From a checkpoint of a small transformer trained on Wikipedia: vocabulary 1408.
Each number is 500 + 25 x the weight over its row's rms, rounded and kept within 0 to 999. Layers, rows and columns count from 0. Numbers have three digits each. The size before them is the row's rms in percent of the matrix's.

# layer 3 MLP down (transposed), 320x96, rms 0.0505, rows 239-272, columns 0-95
101:510526449500511499488510489532513490544503560508494508507462509490468496512500519442512518480476521531505513503440514498489496518509494518523527468511513519551473481545469486481514528554529523496514478483511503470510463475480468489471519481524485534499465455547510460526525523491478523502
105:490484537544492483511490505532494545547517466480475494495538461508529528475546503479520512529518503521511441538529473485475433476498513504516475480476485500488517507526550500540493511522532524514516459514489487508520529503481498489452515499504476529484508499527503482507522461449501502464
101:541519548502485545480521481488495465547529477495513524532505503520460538499494501445498518510497504514497554514501531470560498496495488518515489507525518474510491486472476550511498444513470453478487523521552527485476522512507510500486508519476490519507487507516533487520542488531444494496
098:535502475523531539524458505479510516520466520495513488490519484485471458488499505484527477500493518519480458526493488497501515497526537483500499454468514469519507515491498486546501538490510488469462496512484548455505497559488467534544506517514442494495518470502520456521541542512451494496
100:496468468466498510463489481547487474496502512487461483469521520502490455505532490503526537487494511470516502550473463466450512520513487518478506479485492493490509525523452529518502529482509513485496473515526472491490505500510521527511497477529519544477473487493566455491477489421505527523
100:491519551519483524532502529548528504514521571513522502487489488524476521503518514491514539491455475497511542482524482535494530434517502542509489478519495478524438537503511478485490493434504506488518488517480491505523489491488476532510495485529455476491511474484460531507504518498511526480
100:525476496500505521540525501534494520501547477512528529505468458495513491517499461489435515468525544501471453518505522481496514472554492506526486443498507530524497482487523469481476462502509465525484521517436518496477484502518477476486496520475477494548508516536494495506523497489454487482
102:460484499529523449461513499517508507527504470500489485520529511521481466500489523469483471492477498532514453503497456505469509543492469518530513505458498517479495490430504476488473514499503432519508510529501476510471526455487505479474504553480502532480529473464479540495493499537484511478
103:477530475461530530549531513513494496499516484459486506515523498506462481485462504496509535489494484519502488520478521481516480514494525517495555479526452490539509529494492516511486466517505545462474539525528472477499502518486524494550514528503508525520521491522476460554532446464461499482
099:547525501499475528506507510478513452516482494531495517503504475522504514489489478520524495532525445507512455479519519483525499546507527453461517524513479464444509523517506507518524497534520550569524486518550487508501498491454487502482493498528517538488510477505452505514528505477539501508
093:510475521473521501513536491510446532468534515507472479541493440462468477486494498490518503493496504506495500532486488568445506531492480453498490540483521504489485485450503531517524446530493526493507465480531495522523541510507524474483504464474489500499502501481531489528522540489513475500
096:510472486504515524544519461474481487522480480467479551531476512499523465528517526497494543500505467489460485489512543495535503540491476519507483462493479480502496509496450445523493506506519518494486519493497533475455546453518513487502499522441547517458486481489536491506503493534487485475
093:480524537507509485451510489470501506507484529528502528492519540545486524476528496469528494477553505522544480549470473502488478539523511451501504510450471513458452484466529490543488484512492488523491482520496478479466485508522501461497511497519497456510514523486504536517490539536489517468
099:503476516504494480475523514471490481507468450493515537527498544519510498461487485517450486516521481466523484460533468534531533545443496507500516468482533468481515513540521474511524516482506516512520468492501526489492462538486549497494510534463522489498514481484554479510533540503483492511
100:463515524465472504491508499529462513531494498532512498501513547495506498495469527450499499520515518505464452513499498496499516474474460542523472524415488464498519523505506498513527554510505531532494483456474467502516514463500492504485481514435481486502489517479533514518526515518486493456
097:508463506493523442474558522509503505525525511560480470490505477501498499527468515492503510533489547481472483503485506506490517484499493484551483504487512520514513547529519469497502530506547461455517488490496481514531470474517519461530508471509508499532470567511471513509545512544507503482
105:500518462496494506493481505471501528538473496511498543514508495486491504490515468499488516503472520504466489557545532535553523502505463550543488487491502501496483497512505460512491524523537445498497545513498471514473479546539512490485458496499494531449563481494505521491471468472519506482
101:485469498487527501504447546500467499501482504550468506517523525507476525455503477485457545530499466497472510502481504518465515518514503504479514523509480529499510457488472525486479442491481462461509491460460525539507463504463525503517492479548513508506514447477515478485472490489464482485
101:531528484492504540493527481527476507457434465508503534530490512477536551433478473484495463498519532492492494524502483492492492531436512471524502468508499489501510484558451486485497528477477503475474514531531489501463505488496501481501480508496469542508449515480492493508498508527498481516
102:540503507512533518464530491492521533476494500533509474521491513482492502520499509519580500470521531502516439498507452504542495546490482498492508477461520498475482535517510511479525544485501529534465471536482487528481480481487530481519520498491519456494499502472525462510538504507526472548
096:494521486490491478530520545488500531513511541500447499509515494484437484568489488517489466497522536508522479509523510512489448479491493485491454469532449495478516500488487510464525487525505535489514489478462469540557509491515477469495472474496516448522481530526478534491482493499495498500
097:514528489500498491490466492533525499491521482532511514513509511512474515553555477460512474452459544475504475481495519469530481475516466423511490485490532499472499501488531524496504525470501499467499500509504445500536514518512512480505536490519500447511486515464523511452533516477509461495
093:461503539525538486470488534498492559538512496480488483498499512460529517528480522516508489496481510461478486465501543510488498513540540495496472491505477470502484462503472485516520494500487482485510532469487502442528522476516474512478506514448477461502496531551500529514524450540540472507
099:514521494474502486482496484472468484494442500509509525519562446491523541468485532529502499515510507472540513512504494495515530513510484528499464536478479529518560500492506562522522504540468475470532543477517496508517498483500449479504492474500520551493486479506503534495471488493513512457
101:513554528526474512555479480511459470454482496451513538481458530475492485508483510483498482491525542504493498504462473479515511460503513491507501494497491497502488485487442509504511555467490473492517499470489533509528506516518553485538500487522459531473474501456487492495550518534475506507
099:499500526507486496481522456533511474529518500501513493514467544497497464527497438427455515520476508480521505508568486487488455500509511491472495503504494501452515509501528511498506498505491504459457514521497464479521506500492453546488467504532450507496484535532502517511509472502479457474
095:485475497479493450477537505511471525495508522555436520488518524507484507487509470543501502491505515497519464494509499503472481496473473491495552485486500516507525509522534504472478549488503497507498512509528494508493488486507485500495540524504512379530475509489519465537488519497488464497
096:488495516537483498519536546528487510528473462517523480535531557497493520535488517497522508542490525522508516478513509469543497533519511490527513507482518463541514539520565534497504491475528493538542487501481525500490478449465472510525550527516507490523510502488476462497495510511471472500
091:483481519455471485547488491512502514507500447494516569463511526492498466478542503513499495490526480503512513487516546488534499455457483521491489464521490497507473488476488501502518523479534482531488513523483503467528470487480500511486544515475485451510546527540493528533509509525498432513
101:511471495492475499532470476484507484464533509508537476523496480447468505502488502552472476544543505493483531487481491545500494506498502473542538518491520512510492498516548504532529530485511485545520500493495496473467492448522459517505466510491534506496533546454511524517441518477486498494
099:511511504507482516493478524484505547496539487513498509524522506503474474499495488532476498453472485522494497514468496538474494503511478504529500528465452471464470528505539494484533499484492489527475488521490448501503447472490461471511554520504480424519540472546485515457486534501502497488
100:509441518535498457518509521527507518525550527538472461462497474506455483529502480505470507514506564497494495508486530507501452490496482484505541504504528493499462522483548525467501513514530521526494499506513477510537487471527505477490496511500492497552523578506487506541493491487489487481
096:498474543544517539450518462514516498489487557542520529533482480493475512524509559457460489530504495479490477485494501475482478496471511476494481471472547510496475524528501462453518496469482535497506502500491476470463503482523505497531488497488530556458505513474478494493505528498514491477
102:518552464505562521473512510531510497484471502470497487551535545497494472522503521520492518468511497458505561507490535481533487481514492533512488488478499478548510481518484537497445461475479504554499477519504477469496487529463490523539521465528500485517528515521522490511504480504491508496
# layer 3 MLP up, 320x96, rms 0.172, rows 240-273, columns 0-95
108:516477490486507513452479513520491505503479502472526525482530510496494535487533523523466525468523524517486437493487494496481476520540497498510467504505509468486525502533531507521510518480491517530501501496463518540526562537552509538474486491535483520496497498538476476491552460501530497435
100:504505444468518515470483499568465498496529462474491502549511505499548470520517490514460493515487509474481546496542463477462499479502479500509514471482499505525514497516495461526560525504500512502465503523523451519486484486534497562510477463491538489520521514476502533493503505501517519490
102:506533517499557496510520465481495529574473448487491524509482494496464478500472520485532482496501501515474495533511491536534478464506499500496483470491479525507513474467467470518512533501480503509484504515526536471508501484505484519514503565547466494518519473479460440542508515507492469477
104:519455543520503483432477499519496462525498495487458486484484480479475484501542503548479529474519454500492527499493461507463468521508508511523495497511534467450486528507498531468494517489480515523529485509518485440485518508512553533486523484489488544494478499489511467474463509492500527533
103:483532484557479506518497534485451504500488582500524526518488516510537477505494544500510517482449487557490517495501484532468501497464515558535503503479508464491504504491490504494523531487533528492544492513502462497506489500509500499508510489540483529493475473453487515517504477517534553485
099:479504502451462531454507529539484505498472501482535472535478481508481465471529466501494530482514498468495472512451476504499479453533474498489523464514474551524554514478489491492533441493489484518520557515494527514525506484498476517514488491491432525504512496503506511510520494497473502489
098:541498457525514523480489507492495504500502546491558523494470472494509543466485526514480502499485476482497504519469533505492467452494515483485492495489515486489485485530509501482566478506527544515481483466467484514512462523498470518538487500500535525537447500519497461527482483500473446553
101:527468530463487460524499467509499500503450486498467496564483488458505499512515518494529551510478467507483522521523481502495455527456491496514548523475498476500490496465505551554480475498512510523500520499464460475496493526520533549500494478465466499493478482521489484524512489495510456525
099:486491463511487482458484468482479508485522491497480480515512552475479483525512519483502520499482553506511521551506472530469471480513460521507488508463534562526493502463497465463494494465493477421480505502449505496531516507521491493478476484512484475496514510519526463544502523495463485496
102:511528506490527482514503521503479504494451509549526486528523540466481505483512534456484502518510519483508465499489504471532494459516484561453540534527515556473492493505462485483501488530510494547498482461474488515486486484509507546525454498503519496468482508505550519506554532499512498516
094:502513504514474526449523536512525474476507483486519520478505501492539536491535488511440472560519525507507552522518520556478525522503477525466522492505520444506497498496493483517467463517479481509522505480483501475524490474485487430448509513521501546479484503488513477494477505472498493508
099:470546511514522513444467483479488485535470493510529516528520482483487495474539501473501467467516473493519522540467457508511485550497519480525506541443486557487475508456480519500470466547512456502496508492504480469507511527489495480526488515483501469506509512491536516521474501475498506452
098:513471496516537503508505474466500508519516474523512489540506500531484481508504549442493480511464501464480450490494515523487529503508498501529517516444488517485539499449513497518548482489523501489522531509508517469524499520506507506536458512487514455517486449516559471521521475548457495515
098:452490553454511517514508492525456521515491528506507524511478487499493504525466491464488478531542502477479461511463477510462499500506524531481471545511484528510487497530468533486491510532542531526496502483501497535475525447483483495519525528462535526473490496493547499535522501513459457491
100:560468451500531477526532518489454511539483515513457446519521473496482497491475523489528532503506497487484509492474577527530512538499520512533478503465503508489492497466526479504514506521533494451485508510488495511505496463531486488491526534533464508464481497527523465519488502530514529514
104:505467517502508536490524533457505463453545488468504524512519546524503527506521540498478512527510538531512484464513494477451529523494481513459489533498512478527510507557504548476555492495484496476524512474472482496544501493525476500524485504504509519488456489510514518479530445501482484481
095:462522507518518498476444523524487479540467473538492516540528544528500534486474486479467522529498504468486473487498488507522510489504464481486536478492493525480524482435475478509534442483474506489505485511441520517488446514467515488508519515501540511477510441492491500502484508499478510502
108:526514514507482542488508504501493523452484506503512534509515504452544560474504512490496464555526522515528493478530502464488497482517550474489493469486484495493515513533462505478471524463502537472497516550540481528460476486481479466489472524515499529510510492470531494538463498532519519478
105:498494464541515514503470490531511508497482506504525460548522522466538492511478498543535521456482540459485466461502450531500541511512518527480517494514489533507470492526518506488521481509495528484480526493472468511505498491505493498490544528492530507470522485479512466526541515444522475559
104:542547489515478541448447489546530537535527465541502480503517476500463490504499485499525521515530498490500508517504465493524521478543476512509477525497532482518525502525459492514477516494487509485516521508517569485514508538479473515532526500542507485477470510483515517465513550496493503470
103:527467484485493501520496482511510540515533484502499541528485480539484477471486496511508474496484516534478546477510495472512507432533499508519467489533530476477478526482500475501515484495471504532472506487464526480496550500561533513502484486506462557509467479447471525507521483518481469467
079:504511509502501497489550474486480495467492496508525532507488483518499479509497468488520521555468527542492478519547461500508486476444483495452507534483533548485486543506515527491535526511523520536523486493445495518480468520473543505469493469513461473479509520518513484518512507494448492537
096:514510568503519513513496472511507507488444529553503556480466503492538535486554504529509498498500469510500513510507527465446540490533479521516507488478491506523557489538535549546507489500491501494510535465525505505498526519501461505470470473513500491494468492524512515493497522499521483473
099:513509545485509496508448451503466461504517489488476484507466536503504515543499494484521473508506523483544512507452529501510476501493533506494489525471509444464530478493478507498516540531476466463557489456482522502544509481499542499529485459472463525490483484475501506502526533494472518490
089:507456496444484454525485479529451492526538440511518521503524524538510529476510550492509497454518503520520484491499549482507543484527474525491493540466487506536502487482457458497505546489489507536510502484475506494509478520522451479540486495514509532515507500509531511487502516512498533508
099:528516502541551476502499488484501501479538527483534496481475491498514539554530514428490495506497480515529484468540533502516490499511489539480507503459477528498488495441490511506525458507490543484498512518491474499497477545513473481535449476488485503545529508495505471531478501462481520520
098:511513495498487504500513529528458512566448481543475491474516487486443520526483500487491478465520485510478506509483504561542494502506469497493504513471484533484484465466533563542549526479503482515501495515493516489461499493485486487509470521536482538501490499515510443493514509524487509539
093:525485439515489541476524501497499475526504515494496482470483499496552517501511473506494497515473509469523530521521500487484501548525504530515516527510487476515484529516511480520471532475514431487504490491520467504519528534440473476498491486525497570452499527566516509491507529481497500475
100:492503481495505485505493466485517473532494560513463484527522481486535523522453550474488525502511465487479462534503518577546521529489507518483546499496509470505509504494496496505513508480523479467528518514482520520447480544479507457526501488522519488497517543530511470505524528481535494522
098:536509564505541558491512485526478459547507471487509481478488542481478499507510486547470498490508468535550514468462507520523540452508494515503517511491497552542496527519547486485523473493479476508470508493539507472499480526505499470527477493496516483471508492500496497472516527503508542500
105:514524488498486518481524474475489524547493490467516511475516450529516481497497546490485476521532513471466523480504535519505544519513503530528523505498497498486483524497472473463495476469504484503531523484502426541498494456513502537498563537512467491472529519494486478456494505466456509513
095:529487451502503458542495490456509518510484477484496481467514510494561495479497472497504464465532544473530520519469486514474526492525499490494479488511523524485529528508539476507486482547541522529500472469507559506511487501506465504508533550501459490486507478513528515452465473502520477478
103:484532478468522538513498498518525520514475512497508461530543516485510487510520530558449495512508486531469546541492494511486533492480485484539503511476502494498516486537489486477480431517530486510531511512507455462535521549472520535527503481510540514500489535492544481533516494514506512484
100:554518497537500487467510466518534549468511538489463477477498440538518493495474498453500502562484494512466491497484496481494506526472515521509464511560535509544476476468498480498494517505532527473515503507482496494463533501517490540527534494528513502493471474497498509537505502492522519536